{
  "n_layer": 19,
  "n_head": 5,
  "n_kv_head": 5,
  "norm": "rmsnorm",
  "norm_eps": 1e-06,
  "rope_base": 456000.0,
  "rope_fraction": 1.0,
  "attn_scale": 0.314,
  "parallel_block": false,
  "init": "uniform",
  "init_std_o": 0.00641,
  "lr_head": 0.00669,
  "seq_len": 1024,
  "doc_mask": true,
  "dataset": "wikipedia_en"
}
Each number is 500 + 40 x the weight over its row's rms, rounded and kept within 0 to 999. Layers, rows and columns count from 0. Numbers have three digits each. The size before them is the row's rms in percent of the matrix's.

# layer 5 MLP gate, 320x160, rms 0.101, rows 0-34, columns 0-79
098:515504547516460497536438524541423517477610558513506422506530544489521508532460496522557435494500532480505501622537389489527508527505517512495455474499588493564476456514539494496458491465430568473508511490496563498484498538519518454485498502
107:524555486521521508519542523462513561485468512435533448527476566495466391425454477570450493502517489489494512516519437515534512484533523437521513518498470503493476424487477514425534535513607511490471495488479502520444518529522445484497451528
106:501524429449525515523484517490467511472507557571531571438522456489481462504579492518537517532453585465467454439467494539485521428484475437419426441516496515470534501533539510545539440475420596498556529518489478476501476454534440442531543452
091:506505489535491510422440486570467500551512450414518513536416492511461428517491519499554550459515470496456453510477534524521590496552460480464508530519536509461491525476499550496491483439458525546502490510442514481555557564584545581502523489
109:456484398502523465509513507573513508509525520541516405408403531525532461561473526505565429493460560434449516461544505537459403477547459450485545484541518577554496504550489530533500539411538467471464425489483476483465511501532516464533481504
116:517432542502575505468509466460446568491491517543523456464506499503503506462505476526440484520557512507530464463608461492538454480456463513457516496522548490448449444539488553516438440461498548494562508518481459431488449471511522469498445513
102:530458459503476504563503491505461439530581476450507530504464510586508513488500507541489561523470476470539519560491461459525508537517480478583385485487486563566477498520498513473443500463498519552538465491526472469460525584455503573484503484
099:436488492519568455567478480470514464593449494540474518435487445513515600511509519570545489585578484499545494540526461502474433552468524496439492558479507454503502485568518471579482472419552509557582497544445503499477553493480484482509552506
118:470510499404549526496510472462563456469526527488496528511519615467501521552480514559501531451510434506508452459501458497490550448501448518537468505454515490543518505438521434468493448566487403529534589419511444530502497465508476446449452478
101:533490518427477512520506520501507501478485441513530449468449533496469556494495416534428486538502500511463494515546570465587514471544475540476475503492561510508490521519450535476524462421534484495472453532526409485491414471523539507550540504
100:469435437490512558550468549610554539455432490491567476574475523477474502510565461505435516488506503541473515573442489489511492459537564514484530460405490535507494526480476467506515477470493534497521509485544510444474558558437459443524543506
101:416461467434590457483421533534511512537529563508462494512503499456450533533487506473469496473448496503463500533531513496426443515437542462504521453571477458503429617482506448503545460488470530540476529497442546469483521494492439523457462558
110:453405589502495471538522516489464499498596544547461487509465461501581478501405517470450406542432452461480538494492471520516508439503483403449462536482454502584525411561531447464504458563546484540479453537541541565530455544451478493499495434
102:434541453485454435505478528473494518517479499519460465414403512545543531484534402521499449429507536541468494419545405537525507489523450516468460526518496540514539495507549520522462532536529518512481545485516461508502525532514454493485580521
105:381493453462462516544503483520546594557458525561440528484472517501468470520452571550522487530508533524470470448496472498447528502559538511516487483513475437565485529577530506444511452477389584553533520480512462520492465448486497555514540485
089:477525423448576464542493564498529535545431492479482547483429528490536476468482563435454561513489510504484527539558461569481486433488492510507530497498495514474579500535391493478618507496490439461488470503543474415510527542508511504502535551
092:538510501534486498569471486467478504571481548557535447564465467502571511476483461470551499470422540510572582488464488549462487519541556513469511488479529534541471480485516431511466501485456479446566475465514495531483507433539462509464531539
091:504475459524523507517550582477478582471466523519470477516521472509512497549508537436482456525437490520480489533522496560437518507524475483500428406527496493520499483485469528527519441468543516493461546481527546532523435487495473450496526468
097:483502468458552457498497526578532564543498483522503469543559463515544498489536463511565482496488484503557552552443451409540490501499522508493525502508505532530506532566460462534509498460420523474405579500523528548465511433607435460514514543
103:520438491467456501507466510462512432500552504511508518549494488483565550488471453485557530534514514575579536527505430534447579527515530436477481588576559481562440526499523490556469490475550539469514451499488477487511482466430540509508597510
094:534514433539477478449539523547560534442544493453563504498545487472435431473433493518575463521518497548474530438500478500479474494445479555524478535513470576478554514503500499468516443530410550535510525550507522435474436549501503472586490457
094:456460518591552494503458524497573521534522455542579523537428443501479472551482434555496500523486528507489512530457520571524528599516487544442554476563562511539507483541489561524499529463523450538477535487465512480494453508475499528556463496
111:502411440474432532521554516548523531531495496578507512473528519470587437503526509552549430477499490466424498473487477507460443523503489438472454451491535576503438451520481539516534537522486509556464470500543543508479468494513561469506571486
105:517482445542538491474493552471501499493552521464514474498485468593471466552452517520496519429530564506471513599521595530441513462509482483498493518482462535495482509418497456520505506541525495451526556475506529533527485472533604468471549443
099:459467528501490506481515502525442413464488475439463467478498476521474438462466543502449526495519448499452433417416474537473620450464592509467566545527496526470476466434524519522469535472482435518501564499498476446440503458596566517545529487
119:468539472500482503460439473545515514465515452481495479559573478490511469445446525485492515509488518409462588520538459504489497471473544436415448516491471510415534489574525506528511457515490503499567482488535570481557479526488629513458503433
095:456456480475549453535508510487476527479506451446482500473454520523462502466419527497505505502522526571547549520533438551524509517434551514529544485572502519502522522566468457548490416444430518409551479496555479528537455385493470479475546526
087:488505551481522506528495519451477514502475449499485481488524528473517494480504631452529492443472556520439496558472475509505479571491602471457510473536566528492454536520483490494455499473565431503447439449537568471467484453454529479515523525
091:476591510449574525440528474434469635478508503494545555491568466465508531446523572499561451485519549528497463514474521475536529501514486525485458497526515433458537549519549436463508558552521543504514495528488502473525443521519539518496433485
085:514502465499471416509545440505552484460505492484468470475477463386476411542467505408468449547454528463512507523433511534493541453557495458524505523476499574489497508523560443490532509501495510541516519560437545476446466454451549484593467555
082:527463440481547434485525491478465483552543398469478526547462499574469427496529479548510595525554476498498463536522544444548536561501524525432490472465518525475522437486519494550529564526501511479548454516511487498520508460486462489547432538
092:484498469548483475468530447510463453521519480550471497491589529513531453497550529519537526544380520580511586512468534500572434493563504526464542527460510542463534526429472547519413448509525524513468502508505517513582473481497525435478485542
096:501505524502510573546453436538505452478528541458468491439536498534543457445462522527471504454525509568476433555555522477496455445523438515478434526518468470510465520472510455478518470539557482521500462454496454500469439484427465524509427538
094:494490576495582503549418491460490561426505500500534507482503526553464516401520537463537441480474491493483532478471468534522555466426570437509497459511510493585465432465503570521478522525531462487442538548528576497522436556485528488544511490
098:517554511553482411493500510533448439551562528550455472508471497442546560537449503435455490501540493516530518519455488512541497460545485578481468534514505536522506498483477525547533502485508509485456515570508478467470488555500521469515466417